Weights of a small GPT-style language model, trained from scratch on English Wikipedia.
Training: a variant of Adam for these matrices, 87M tokens, 5400 steps.
Each number is 128 + 24 x the weight over the matrix's rms, rounded and kept within 0 to 255. Layers, rows and columns count from 0.

# layer 5 MLP up, 192x64, rms 0.232, rows 0-34, columns 0-63
[[140 145 138 126 108 106 115 138 130 167 127 144  97 129 154 159  80 112 159 158 122 134 127 115 104 149 110 136 137 151 128  99 108  98 135 113 182 120 148 106 131 161  87 151  84  85 161 141 146 115 153 159 163 143 121 149 144 102 158 101  85 126 105 116]
 [146 125  94  98  91 145 134 130 127 143  78 144 120 127 115 135 154  86 134 131 125 136 103 141 160  94 107 145 103 180 148 124 149  93  98 133 159 126 124 158 132 121 138  85 166 158 163 190 141 130 167 154  88 130 113 113 182 104 158 128 151 126 145  98]
 [119 108  73 120 145  86 113 121 121 107 129 100 105 139 125  81 153 118 148 169 151  99 111 148 162 119 139 144 113 160 104 143 108 129 116 118  72 107 117 107 178 164  95 117 136 119 147 136 126 108 144 104 131 130 158 173 167 144  67 135 162 132 145 143]
 [141 152 127 119  91 101 156 172 118  89 149 106 123  94  95  99 150 100 146 155 126 119 144 181 122 153 100 151 142 147 133 129 151 147 127 155 100 137 152 120 185 118 115 117 117 143 151 119 169 139 137 110 141 137 114 134 116 139 134 101 121  62 136 109]
 [114 145 133 138 147 148 158 133 141 157 126 149 150  83 110 109 155 124 126  77 161 176 123 142 140  83 128  96 140 123 121 156 117  70 143 137 109 117 124 103 156 130 121 121 119 160 154 103 105 119 121 100 130 170 121 154 174 107 137 137 129 115 148  92]
 [127 122 150 161 127 110 143 130 134 169 120 166 117 150 115 137 144 140  81 112 120 127  67 104 153 103  67 165 142 111 164 153 118 103 101 133  98 114 106 117 141 115 123 157 134 119 140 148 163 131 101 112 112  89 124 128 111 124 151 146 127 120 151 170]
 [151 148 108 123 106 130 122  98 145 137 104 124 128 140 129 107 177 139 170  88 177  90  96 117 111 154 109 134 131 144 113 156 139 113  86 170 115 138 164 123 126 155 132 115 138 161 126 155 131  93 110 130 155 119 115 137 166 108  82 139 136 114 159 118]
 [ 71 126 134 115 136 156 147 141 115 149 119 128 111 105 157 116 142 107 133 133 135 132 138 160  87 173 120 122 123 183 133  96 168 219 113 149  73  71 128 121 162 133 126 132 149 116 168 168 147 146  86 167 127  84 142  80 136 114 129 161 117 115 161 137]
 [132 113 153 136 120 112  76 123 184 115 135 124  82  95 122 130 144 109 146 120 162 140 151 163 142  84 180 121 116 134 166 157 120 153 101  93  94 147 152 124 109 126 125 157 136 140 128 135 112 120 164 127  96 107 111 109 132 126  67 144 150 121  90 175]
 [132 139 132 169 129 140 115 143 162 142 168 144 113  95  97  96  94 135 146 124 145  97 207 169 149 115  95 126 149  94 113 113 146 147 168 120 144 142 148 105 171 168 159 139 110 184 171 131 121  90 135 182 135 121 166 103 124 134  86 143 128 121 112 111]
 [118 133  85 137  95 143  86 134 111 105 128 134 124 115  95 148 122 130 134 147 105 147 171 134 160 119 103 163 138 112 126 137 163 144 129 147 115 167 120 127 147 122 141 115 105  89 102 131 158 138 153 158  89 117 147 124 153 161  95  99 203 148 111 130]
 [ 98 157 107 167 141 130  95 134 171 102 133 142 113 164  85 109 128 103 133 103 150 105 171 120 146 128 128 105 118 134 143 136 150 128 138 128 128 138 126 141 124 142 121 144  96 128 147 163  99  84 124 154 106 108 116  75 122 137 128 125 135 140 148 141]
 [114 138 180  93  86 123 109 130 133 135 130  87 155 143 153 134 145 171 133 171 115 105 185 133 133 122 136 134 146 134 119 104  74 129 139 176 127 154 154 118 154 162  86 156 129 187 116 127 157 108 145 135 108 164  99 149 135 145 121 158  79 149  72 160]
 [125  97 164 100 151 118 112 127 142 109 113 101 150 142 128 178 129  98 134 111 130  95 129 137 122 129  91 123 158 145 116 152 170 123 114 116 116 137 128 143  90 121 135  97 161  95 131 104 133 139 134 123 160 109 132 157  89 115 117 130 119 158 134 136]
 [144 113 102 114 151 141 134 129 154 126 169 116 101  84 158 110 149 128 135 133 135 141 155  73 159  91 104 115 127  76 136 122 130 114 102 135 149 106 127 114 109 106 125 109  81 112 131 149 115  99 167 122 152 179 143 123  94 136 143  96 129 113 133 129]
 [121 141 152 140 107  96 145 160 149 110 163  86 125 130 157 162  96 153 114 137 144 101 115 127 120 138 144 126 141  97 130 122 129 116  75 151 145 108 144 145 116  97 109 148 162  98 168 160 148 110 116 156  97 102 133 160 133 104 150 140 181 136 127 145]
 [121 158 168 156 113 120 103 142 124 127 120 152 160 172 149 127 141 123 145 131 130  96 107 120  66 148 125  92 117  61 129 149 123  77 131 149  94 164 183 156 148 132 153 127 148 104 122 124 116 134 132 151 149 109 127 131 128 136 123 131 111 141 119  88]
 [108 131 108 116 112 129  82 101 200 120 127 118 145  84 118 109 142 134  93 111 121  98 102 164 124  93 164 134  60 109 100 141 158 155 101 139 166 163 113 128 141 148  97 133 117 167 132  87  85 131  96 151 104 131 140 138 139 125 114 131 173 160 180 132]
 [106 129  98 149 120 148 127 104 144 130 179 135 110 139 159 156 187 125 136  67  99 117 142 100 143 111 137 129 123  82 123 179 151 108  80 152 148 150 146  91 132 118 151 132 108 144 113  95 175 129 139 146 125 157 205 143 174 103 145 133 132 117  99 121]
 [ 99 124 144  89 163 150 101 159 166 173 139 115 119 138 181 136 135 119 100 124 182 150 125 124 158 137 120 113 146 131 121 150 115 115 101 134  78 106 149 161 106 138 120 109 103 134 136 121  61 115 148 122 131 121 150 101 132 128 134 128 161 142 114 177]
 [121 114 154 132 129 108 117 123 107 158 113 147 144 130 183 134 146 124 111 114 145 136 106 101 144 124 101 141  97 121 115 135 108 192 105 145  70 107 140  95 148 170 144 118  93  85 128 136 106 126 175 115 142 170 103 171 163 105 109 128 130 126 126 147]
 [123 126 155 127 146 132 134 135 156 155 180 153  99 110  95 139 138 128 102  83 145  87 119 142  85 121  96 143 120  99  74 132  65 146 129 140 105 171 126 106 149 142 114 108 142 151 147 118 131  90 136 114 146  99 137 116 181 104 136 152  97 125 135 154]
 [137 106 177 140 105 130  71 130  70 137  92 173  92 141 129 128 129 166 146  66 113  89 108 147 152 102 132 113 151 141 117 108 129 149  93 119 110 153 127 154 162 156 138 104 127 135  95  67 109 102 113 109 155 131 105 102 158 107 159 132 109 133 138 119]
 [104 111 136 145  63 121 181 155 137 144 129 151 121 125 104 146 116 128 135 156  75 131 139 128  97 138 130  77 131 134  99  80 185 129 119 130 106 156 135 136 115 122 104 133 157 119 104 118 149 161 138 102 106 127 126 100 109 132 108 120 136  99 103 125]
 [ 99 125 140 134 138 102 157 122 111 159 114 135 135  95 136  88 102 144 111  80 141 119 138 139 154 132 140  97 120 113  89 102  65 105 112 130  87  90 129 150 120 151 136  98 126  96 164 105 108 123 127 158 148 151 106 128 131 124 155 123 123 146 153 145]
 [116 123 187 119 144 126 153 150  96 169 129 107 138 144 136 123  96 179 109 115 143 144  97 175 171  93 154  93 137 114 121 153 139 144  96 122 138 102 134 117 149 149 108 110 134 116 121  82 139 117 125 125 118 132  73 103 143 117 185 132 154  85 150 107]
 [118  75  98 136 100 112 131 138 158 170  99 119 123 114 155 100 107  52 122 110 170 160 111 117 136 145 140 118 122 129  83  67 168 117  78 165 169 100 146 154 168 106 102 148  81 102 128 158 101 135 113 158 124  99 152 132  99 112 139 115 131 149 130 142]
 [121 118 101 165  81 158 110 124 154 139 132 179 129 104 110  90  90 158  80 143 115 126 115 142 133 105 125 122  94 131 133 138 125 154 123 150 117 135  98 165 143 134 101 123 138 101 118 116 129 166 138 101 133 114  98 134 150 156 137 127 135 112 136 141]
 [126 174 136 142 117 129 136 142 117  81 114 158 154  92 121 122 122  83 131 121 125 123 141 121 131 101 162 136 101 133 133 154 143 144 147 123 120 136  99 157 160 131 111 110 129 106 110 125 136 128 127 129  91 123 119 117 137 134 120 118 141  97  55 154]
 [136 126 145 145 129 151 139 127 150 163 135 150 106 140 132 112 129 121 141 100 166  74 129  85  69 156 106  95 115 137 124 118 127 101 131 116 143  90 105 116 172 134 130  94 152 162 125 137 114 146 163 175 123 146 122 119 146 118 181 147 116 121 132 140]
 [140 146 119 126  99 111  91 107 109 144 137 124 117 154 169 131 117 124 144 106 149 123 127 120 148 143  98 111 154 129 160 160 143 113 147 113 147 147  93 108 164  79 121 134 144 118 139  96 135 151 147 113 154 145  86 181 114 126 150 121 169 101  92 154]
 [138  99 130 129 120 122 144 135 147 143 161 121 126 137 110 104 166 144 179 128 116 100 117 102 166 169 131 143 154 103 137 113 126 107 129 136  98 121  98 123 129 114 123 129 156 130 159  99  96  98 157 151 120 127 155 171 117 124 158  94 150 165 123 106]
 [135 156  67 120 103 144 160 135 146  99 127 137 135 136 138 122 154 130 128 103 145 195 119 103 133 149 116 102 109 108 116 129 123 151 121 147 133  81 170 144 132 148 104 139 127 104 119 133 115 145 148 152 119 175 130 133 109 125 147 139  97  99 110 121]
 [125 134 152 155 125 108 104  99 128 119 160 147 114 111 103 132 109  84 132 111 112 137 101  93 136 185 122 112 112 102 109 156 119 141 113 195 131 127 144 160 141 138 117 173 195 141 149 157 120 183 165 147 167 114 128 115 134 128 125 130 154 165 128 125]
 [134 151  96 137 124 117 144 105 155 147 124 129 114 111 111  78 151 102 133 112  89 132 148 129 160 123 102 136 163 212 148 118 123  75 156  93  67 129 130 115 155 117 116 131 112 135 114 110 129 136 150  88 193 140 121 115 186 112 126  91 106 141  97 128]]
# layer 5 MLP down (transposed), 192x64, rms 0.187, rows 0-34, columns 0-63
[[162 131 109  94 111 123 118  93 156 167 134 162 131 135 125 105 137 110 136 148 153  92  95  99 112 101 170 128 161 148 107 109  97 110 110 100 142 126 129 133  97 138 128 106 107 134 107 125 160 114 175 112 132 109 116 122 186 116 158 163 108 104 136 150]
 [145 155 122 125  99 139 162 170 144  87 141 138 107 150  81  41 119 158  90  74 141 114 116  92 125 110 142 147 146 108 121 141 139 105 152 108 144 114 141 140 154 133 211 144 132 134 160 129 145 154 117 167 116 148 134 118 144 135 142 179  86 146 120 125]
 [136  96 142 114 112 112 119 117 200 171 122 109 135 142 126 163 153 115 115  99 163 131 159 109  83  83 115 114 141 122 113  85 166 128  93  83 144 156 113 135 119 134 101  97 107 135 148 136  95 156 129 149  89 126 143 143 136 123 130 109 127 123  96 100]
 [154 127 135  98  88 133 110 121 147 135 135 140 131 165 108 134 156 102 140 134 128 160 103 153 156 121 118 131 151 107 126  98 142 128  79  92 143 104 104 118  98 109 146 141 104 147 204 132 116 119 122  83 143  71 135 151 124 123 100 123 152 108 120 115]
 [104 125 114 135 121 170 135 149 109  98 102 139 145 129  93 161 119 116 138 118 121 135 105 112  91  63 176 148 109  94  66  92 127  95 155 129 136  93 143 143 107 123 158 127 188 148 123 140 112 120 122 132 116 133 119 134 145 118 124 135 119 108 119 142]
 [140 122 151 146 141 147 112 143 118 171 123 157 142 134  66 148 150  97 112 139 147  97 113 121  99 164 104 153 112 126 126 123 102 127 118 187 128 114 106 110 146 101 159 166 157 106 163 161 145 117 133 134 158 135 119  99 156 146 117 100 129 128  69 160]
 [114 142 155  76 141 145 117 138 142 108 151 121 100 110 130 152 134  91 154 145  80 141 143 142 139 184  92 124 113 123  73 145 129 105 162 120 119 128 102 120 170 129 152 121 151 148  86 141 165 116 122 129 189 110 123 124  93 144 125 102 152 124 116 147]
 [ 86 146 154 151 126 150 176 177 105 153 100  64 137 132 141 147 159 101 209 111 118  92 160 112 120 113 120 116 119 107 155 121 116 126 140 113 160 189  78 137  53 141 109 109 134 103 100 140  91 131 125 134 142 102 127 169 118 139 124 123 114 143 165 100]
 [125 105 117 111  78 156 133 116 136 102 128 126  99  77 123 138 198 124 186 142 106 101 111 144 126 130  96  77 119 128 171 112 131 132 132 134 140  92 155 170 133 182  61 126 160 116 136 138 147 149 115 146 131 134 136  97 136 119 164 125 122 111 138 134]
 [146 132 164 141 122 139  95 105 132 172 103 221 106 124  80 145 172 106  96 132 137 139 120 122 122  95 129 142 121 168 148 144 126 107 155 170 126 136 112 122 139 137  95 156 101 125 186 124 125 143 107 150 126 102 124 135 137 105 145 126  95 174 138 157]
 [149 133 122 145 102 159 119  85 152 133 115 140 134 133 122  78 150 113 145  87 128 135  99 102  89 103  96 135 188 142  98 148 148 148 109 132 137  84 133 125 101  96 113 140 138  86 172 111 143 130 137 136 136 142 124  86 146 171 125 169  98 137 122 105]
 [100 132 142 167 144 105 136 161 135 123 104 133 108 164 111 131 144 146 166 151 120 148 133 119 194 118  99 141 103 143 116 113 131 110 126 152 123 104 133 119 114  73 149 151 153 148 116 155 148 115  90 146 117  95 113 108 125  73 142 116 113 106 128 154]
 [117 145  88  73 135  74 110 146 105 107  87  97 172 148 162 104 178  57 136  91 151 163 112 155 163 110 122 126 100 163 152 102 154 110 132 144  90 120 125 142 172 116  97 102 134 111 160 132 104 127 117 113 142 135 140 146 123  89 108 158 127 109 111  78]
 [139 122  97  93 131 117 138 107 151 130 141 161  99 134 108 100 111 106 129 139 133 136 158 109 112 162  96 122 121 107 123  77 127  95 111 154 129 151 150 114 127  93 137 140 153 132 157 131 143 121 139 145 115 119 124 141 154 152  82 162 127 159 123 104]
 [105 141  93 131 107 145 149 167 100 102 119 125 141 123 127 180 120 160 156 126  88 124 119 145 117 130 114 127 172 149 106 126 102 133 111 127 104 112 104 157 118 150 132 126 182 134 121 118 135 140 125  96 139  99 147 118 119 164 138 102 141  88 104 189]
 [183 159 126  86 137 165 131 135 166 128 105 153 145 149 114 135 116 123 130 131 101 163  92 126 118 118  90 126 123 151 155 164 174 174 155  86 129 155 126 124 109 147 115  92 130 103 145 123 121 122 146 129 142 166 150 128 119 135 111 106 153 134 147 115]
 [127 146 143 122 114 112 128 123 132  98 154 104  99 166 129 143 118 109 120 103 131 148  90 179 140 133  97 136 151 138 106 123 110 131  94 142 103 134 160 108 147 158 117 163  97 182 152 111 167 132 114 140 157 149 129 126 136  68 117 167 125 132 119 120]
 [136 118  68  93  84  93 112 109 107 123  98  95 152 147  97 126 114 161 118 125 131 138 146 146 126  95 112 121 119 124 148  87  95 148 112 114 123 145 130 110 153 149 148 202 159 142 168 125 152 102 122 108 125 132 134 144 157 158 158 158 138 168 190 113]
 [104 149 103 133 148 181 143 119 165 122 101 132 120  99 140 176  87  94 101 137 109 116 153 131 195 129 110 128  91 139 147  86 106 148 173 119 150 114  92 155 142 156 154 114 125 101 163 109 158 116 152 132 102 144 111 104 143 136 128 143  89 162 149 133]
 [151  93 110 137 106 109 112 154 101 143 103 147 144 127 121 148 168 117 129  90 136 149 149 109 114 125 150 129 162 101  54 100  89 134 133 159 126 137 111 123 103  83 115 155 129 150 109  71 144  99 107 145 134 176 136 129 131 141 134  84 136 129 146 148]
 [147 115 149 144 125 120 141 131 114 126 131 126 167 136 117 170 147 160 119 124 156 138 129 159 103 175 164 130 149 137 149 140 152 116  99 108 160  90 124 136 126  92  80 126 135 122 126 177  94 146 149 135 126 154 125 103 100 104  94 154 125  99  85 109]
 [161 117 136 195 109 109 163 190 153 117 133 150 165 149 154 123 106 137 117 153 153  99 107 134 118 105 128 129 157 182 152 107 130 113 134  83 127 148  83 173 146 133 150  96 118  73 126 104  98 146 145 148 136 134 118 190 146 155 132 106 119 116 143 108]
 [113 164 143 114 144 128 126 148 138 122 153 126 123 124 130 125  93 155 102 138 126 112 116 177 149 103 167  70 103  99 178 109 105 128  70 153 128 131  98 127 106  53 109 143 189 131 141 148  81 161 103 143 107 125 112 122 124 160 108 140 120 139 166  76]
 [155 112 113 161 131 156  92 109 110 135 107 133 104 136 140 133 167 128 133 130 122 162 169 112 132 105 136 132  96 140 106 100 137 107  81 104 139 116 139 102 135 135 127 119  84  92 158 140 129 115 125 178 180 145 125 168 111 169 122 103 178 141 128 103]
 [162 119 132 102 176 123 125  82 128 140 146 107 128 120 146 153 167  85 170 186 148 131 112 149 124 123 127 142 118 129 136 145 153 136 148 153 116  91 122 115 171 160 118 120 141 132 121 166 134 134 138 119 117 127 143 106 121 188  99 117 103 118 115 108]
 [113 162 143 131 143 129 156 107 106 135 164 129 112 160 113 124 131 149 128 146 139  95 128 122 139 148 182 125 124 129 184 146 145 110  94 150  97 120 121 120 118 126 139 122  65 181 102 112 138 111 126  71 112 115 133 154 114  92  97 131 136 130 114 127]
 [126 145 132 217 161 123  93 126  56  98  79 154 134 114 103  98 165 118 120  85 130 136 162  65 150 141 140 127 114 147 143 108 161 127 127  99 118 123 111 100 122 112 157  74 101 146 110 121 115 135 153 126  94 148 107 153 101 122 161 119 103  96 129 159]
 [163 125 153 140  95 137 129 120 152 152  96 148 112 158 137 159 115 147 123 111 153 118 113 174 111 131 140 127 103 139 109 112 102 124 121 137 162 140 131  98 121  74  83 156 135 121 119 104 122 140  95 125 122 116 144 144 138 124 100  92 102  96 139  76]
 [155 149 129 176 153 124 146 138 134 138 111 122 162 113 108 126 124 154 115 110 172 105 114 150 129 116 124 149 143 111 106 119 106 108 145 107 106 138 125 147 109  98 127 103 144 121 150  89 123 115 129 141 109 124 106 138 108 167 136  89 102 115 128 135]
 [134 136 127 138 119 134 111 112 121 104 116 118 113 150 130 158 130 147 148 166  94 116 133 135 130 140 133 162  81 150 102 130 100 185 154 105 154 108 144 127 141 131  92 116  84 126 127 121 146 107 141 184 119 119 123 143 138 141 112 114 155  60 142 131]
 [109 142 158  86 124 176 129 113 147 126 118 123 112  95 123 131 133  98 109 150 150 141  93 169 145  73 144  94 104 106 141 145  98 139 146 147 165 150 119 103 130 133 143 141 117 133 130  92 105 132 116  93 139 126 126 111 135 177 150 129 117 155 120 182]
 [108  90 119 132 130  93 102 144 151 126 148 117 161 131 119 126 120 113 117 142 119 170 120 128  93 150  90 122 128 134 125 104 150 140 127 140 170 126 115 123  99 156 113 127 131 173 110 141 133 173 133 119 107 151 105  73  78 138 128 138 132 112 122 109]
 [147 100 117 145 117 108 153 127  87 136 142 117 107 123 101  80 139 109 134 112 142 162 115 132 123 104 133 113 136 136 134 146 150 121 111 133 126 105 135 147 102 155  98 116 137 122  90 170 118 135 156 112 168 143 138 175 127 105 163 116 132 128 107 108]
 [136 125 155 162 154 147 141 156 128 153 151 134 134 138 141 103 125 134 141 193 156 124 134 141 127 190 126  99 162 146 130 130 136 166 168 113 126 145 116 157  99 117 143 113  94  87 113 152 129  96 197  88 141 102 113 159 141 138  96 116 101 116 184 117]
 [ 88 129 123 164 172 103  92 113 152 148  86  74 135 138 152 168 139 145  74 116 117  94 140 110 158 123 177 129 137 131  95 136 108 184 112 131  92 143 133 116 125 126 135 161 126 156 135 111 112 136  95 113 140 143 136 143 135 121 136 105 139  82 163 143]]
# layer 5 MLP gate, 192x64, rms 0.227, rows 1-35, columns 0-63
[[126 114 111 104 158 118 108  87 115 170 118 145 159 120  87  91  98  56 119 137 128  98 130 168 125 110  99 125 122 122 160 136 148 146  95 140 117 143  90 145 153  96 160 112 129 193 127 116 147 166 149 196 132 113 165 152  99 114 146 147 133 111 121 161]
 [170  93 164 137 126 124 134 117 136 103 156 145 159 111  85 104 106 116 124 126  96 185 135 127 148 137  63 111 143 171 114 116 149 121 165 144 142 159 133 138 107  94 168 160  97 119  78 128  98 138 179 102 113 147 100 114 135 102 123 145 130 145 136 174]
 [123 100 191 127 142 126 118  78 125 118 146 123 143 135 133 152 105 131  78 121  72 147 105 164 100 136 141 130 107 145 106 140 103 130 105 126 171 115 111 110 167 155 146 168  91 133 101 117 130  69 117 157 123 163 152 150 107 125 133 134 125 131 147 141]
 [125 103  93 129 112  97 168  99 130 141 132 105 137 138 102 180 116 125 122 148 141 133 127 142 135 121 101  70 128 131 109 136 144  92 153  91 141 119 198 113 128 140 171 133 102 105  95 123 117  80 146 102 102 134 107 123 111 105  88 147 103 138 137  93]
 [145 119 136 113  75 119 175 109 139 112 112  90 135 122 143 106 115 101 121 165 107 169 117 112 160  93 148 117 127 148 168 169 132 100 137 101 102  70 165 121 165 174 128 103 123 155 109 165 131 118 109 142 113 159 120 130 103 109 168 119 131  97 157 144]
 [112  90 102 104 101 125 158 116 118 130 156 118 189 113 128 148 162 118 101 136 136 159 141 169  80 131 119 113  68 127 153 176 125  97 165  97 119 127  82 146 138 107 143 119 127 137 122 139 144 114 125 128 114 123 129 164 120 129 130 150 141 167 136 137]
 [133 114 118 120 137 126 135 122  97  75 124 112 190 138 131 135 144 115 125 112 132 149 117 150 116 120 113 157 166 116 116 178 156  95 114 143 130 120 154 150 156 126 165  97 126 245 123 110 128 107 161 115 128  61 141 128 120  97 140 124 107 118 129 153]
 [134 118 109 118 126  97  83  89 121 100 123 100 140 109 155 157 152 120 132 116 117 127 132 137  88 148 114 113 120 136 105 179 110  53 115 102 121 111 124 151 127 161  94  97  89 130 114 137 137 147 108 130 110 119 129 153 141 134 135 145 134 118 167 117]
 [107 126  93 101  95 109 135  90 115 145 144 124 158 168 118 172 112 125  92 162  83 115 110 166 105 132 156 121 160 102 124 138 151  94 142 167 143 101 133 160 187 126  79 123 145 114 147 128  97 138 184 143 113 154  90 147 144 118  79 121 152 107 110 109]
 [101 132 105 134 116 139 125 121 122 123 121 111 133 129 109  91  76 129 127 199 136 131 120 153 142 112 160 130 122 144 100 133 128  72 116 127 176 114 123 120 151 179 113 164 136 116  83 178 124 131 144 123 130 180 142 143 116  95 116 124 132 118 131  80]
 [108 112 130 138 139 157 135  85 113  83 136 138 127 135 125 148 131 108 134 125 129 118 106 182 146 106 100 107 138 172 148 169 123 140 141 148 122 124 132 147 125 120 145 104 135 143 111 189 123  98 135 157  97 162 100 112 149  98 153 113 114 132 146 145]
 [128  62 120 113 123 126 164  87 154 155 136 102 151 104 120  93 130 113 119 118 116 122 154 140 165 124 124 118 147 187 126 147 123 155 158 127 113 115  92 150 135 159 157 140 102 170 132 128  79 100 118 143 122 115 126 127 116  82 126 117 136 191 127 120]
 [134 111  94 115 149 137 123 123 111 132 165 122 142 103 110 109 130 114 142 104 119 125 111 115 111 125 177  78 120 147 152 163 130 153 133 106 128 128 116 157 136  97 164 134 134 125 120 112 121 136 138 155  93 131 126 140  84 125 141 129 136 185 157 132]
 [162 100 143 105 159 112 105 125 134 128 141 134 111 106 129  73 148 145 110 119 155 104 154 115 112 107 149 125 121 105 119 119 101 123 154 124 178 141 143  92 111  99 144 119  87 112 147 150 120  99 126 100 120 137 121 137  95 100 164 126 130 125 173 116]
 [116 119 132 120 105 137 151 136 127 126 172 158 140 112 111 102 131 102  91  73 100 106 158 141  83 118 105 149 140 149 112 127 105 106 149  83 115 155  73 107 110 130 108 146  82 129  99 122 125 197 141 107 128 129 149 126 143 154 128  92 145 138 143 116]
 [177 107  93  95 115  75 132  97 135 159 112 116 111  94 105 149 125 130 144 129 131 129 149 158 104 126  94 159 125 138 122 111 123 124  94 109 128 102 122 100 118  90  81 132 134 130 135 118 144 142 150 152 104 130 112 143 134 113 134  86 161 126 154 133]
 [102 143 179 135 111 125 129 132 108 149 142 128 137 171  71 116 103 120 109 138 153 133 149 161 122  90 142 168 148 139 114 129 141 125 110 102 176 116 145  92 130 156 107 152 119 127 165 150 131 145 135 120 138 140 152 135 132  70 111 154 174 122 152  66]
 [ 96 119 143 123  88 131 103 131 132 127 171 154 166 108 120 170 101 141 113 127  98 126 149  93 131 128 177  80 133 108 131 159 151 120 159 107 175 128 115 153 149 126 195 128  82 141 105 102 122 172 133 157 108 140 137 118 159 124 164 156 159 169 122 139]
 [116 133 139 101 141 105 121 126 103 127 159 133 144 130 124 161 135  95 160 120 119  94 149 175 130 149 149 130 162 123 108 161  83 144 144 112 136 132 107 116 142 129 149 119  75 135 140 107 114 122 147 106  98  90 103 113 133 114 110 140 119 130 153 153]
 [122 162 116 137 119 121 125 115 130 116 154 143 142 149  98 149 120 118 133 141 106 122 105 167 124 128 126 123 114 131 132 114 151 117 143  87 148 114 110  98  77 146 117 131  76 189 119 195 154 113 110 118 129 114  87 115  81 118  76 164 116 120 128  85]
 [100 147 126 116 131 165  87  92 151 142 150 134 120 127 128  93 129 143  98 138 131 101 118 162 109 137 125 108 148 146  70 112 113  90  69 133 116 129 146 114 119 128 122 106 125 105  90 101 165 151 130 112 113 144 118 134 173 102 143 127 187 136 150  57]
 [135 155 130 150 139 114 113 130 188 129 169 158 151 151 133 114  62  99 130  98 110 156 127 178 109 100 115 119 125 150 116 143 176 168 159 165 151 154  97 163 134 123 141 148 118 179 136 101 134 159 142 146 136 109  89 171 125  98 153 137 140  88 142  93]
 [126  95 118 139 136 124 126  83 118 134 142 127 109 166  97 141 154 154  81 103 108 169 141 128 135 136 153  97 102 144 170 163 163 158 121  78 135 114  97 131 140 134  92  90 114 163 182 145 119 100 125 137 163 139 112 103 127 111 115 129 115 133  98 141]
 [ 93  93 113  88 105 141  93 114 139 126 130  86 112 136 137 124 105  81 111 114 103 137  79 142 153 124 124 106 153 163 146 110 139 156 117 134 133 129 108 122 143  95 175 133 120 109  80  99 135 135 119 152 144  88 121 137 119 139 162 132 117 108 140 103]
 [133 139 156 129 138 117  93  82 129 114 128 113 157 134 129 114  96  92 131 136 119 156 101 127  91 116 116 143 112 132  97 127 143  92 128 141 124 115 111 110  93 128 105 189 128 168 139 190 120 140 134 156  96 141 132 155 133 104 104 127 129 141 102 109]
 [137 103 108 142 144 119 140  69 149 131 151 135 111 146 113 148 118 139 106 161 150 155  82 129 106 145 177 145 186 138 158 140 141 104 127  88 139 149 131 134  84 125 149 106 129 114 119 133 108 159 147 138 158  86 112 138  55  77 106 135 106 143 139 148]
 [150 130 113 126 106 111 124 115 127 127 122 163 120 167 102 144 122 118  74 105 131  79 122 152 121 141 151 123 113 131 122 109 155 196 130 138 116 116 141 135 152 133 134  89 148 142 139 171 113 143 169 154 132 175 121 155 116 113 111 102 127 107 174 142]
 [108 137 113 127 121 161 112 120 101 104 102 150 107 122 145 129 150  99  95 136 146 116 130 169 112  82 176 154 158 142 111 127 148  88 117 120 131 158 136 151 153 136 126 105 141 161 119 120 121 139 154 155 115 123  95 153 116 133 125 109 157 140  83 139]
 [134  80 124 144  90 124 124 121 121 108 140 129 151 113 136 106 149 141 108 131 124 156  88 151 101  84 151 117 107 100 133 126 115 113 161 157 120 101 122 142 175 119  91 120 105 130 107 178 145 162 168 126 128 110 107 169 106 126 106 146 131  87 148 142]
 [141 135 169 133 125 109 120  78 142 144 141 107 129 129 134 115  90 144  99 106 137  93 153 106 102 155 148 149 152 121 143 127 126 108 130 166 119 159 141 160 134 115 124 140 152 128 138 171 129  90 125 153 136 107 119 125 101 110 144 160 153 174 149 163]
 [109 133 130 147 105  77 124 112  77 128 114 123 111 147  64 116 151 146  74 152 119 136 114 148 121  86 120 107 107 130  90 173 105 141 110 109 144 149 123 114 142 129 134  92 136 104 113 120 170 151 122 131 149 185 110 117 121 119 135 121 131 131 137 143]
 [117 133 120  98 118 104  93 138 115 120 113 119 105 147 155 152 139 100 100 133 102  95 140 169 174 154 112 154 120 126 140 100 132 117 121 111 132 134 103 133 119 152 138 121 126 148 119 107 113 156 134  68 113 108 134 144 115 115  42 113 137 142 117 126]
 [127 120 165 147 131 107 116 109 106 113 126 116 123 123 143 133 157  64 132 112 127 147  94 121 127 108 104 102 176 170 144 151 172 112 150  88 103 122 120 122 105 144 166 111 110 155  99 124 115 137 168 160 156  96 145 120 169 101 148 139 107 188 135 137]
 [139 109 130 133 111 101 123 115 145  86 116 107 135 123 123  90 140  89 142 134  95 135 147 124 150 166 110 129 123 191 129 155 152 146 148 147 119 120 101 133 158 150 119 120  92 145  87 154 141 164 155 157 119 167 138 132 146  66 112  83 111 158 131 147]
 [129 105 123 118 126 150 153 104  76 110 129 145 153  94 108 115  53 133  90 132 150 160  73 144 144 128 143 136 101  92 154 124 145 112 123 145 172 125  94  95  84 136 123  94 129 146 131 112 142 136 118 112 162 125 104 205 132 105 139 126 139 121 156 146]]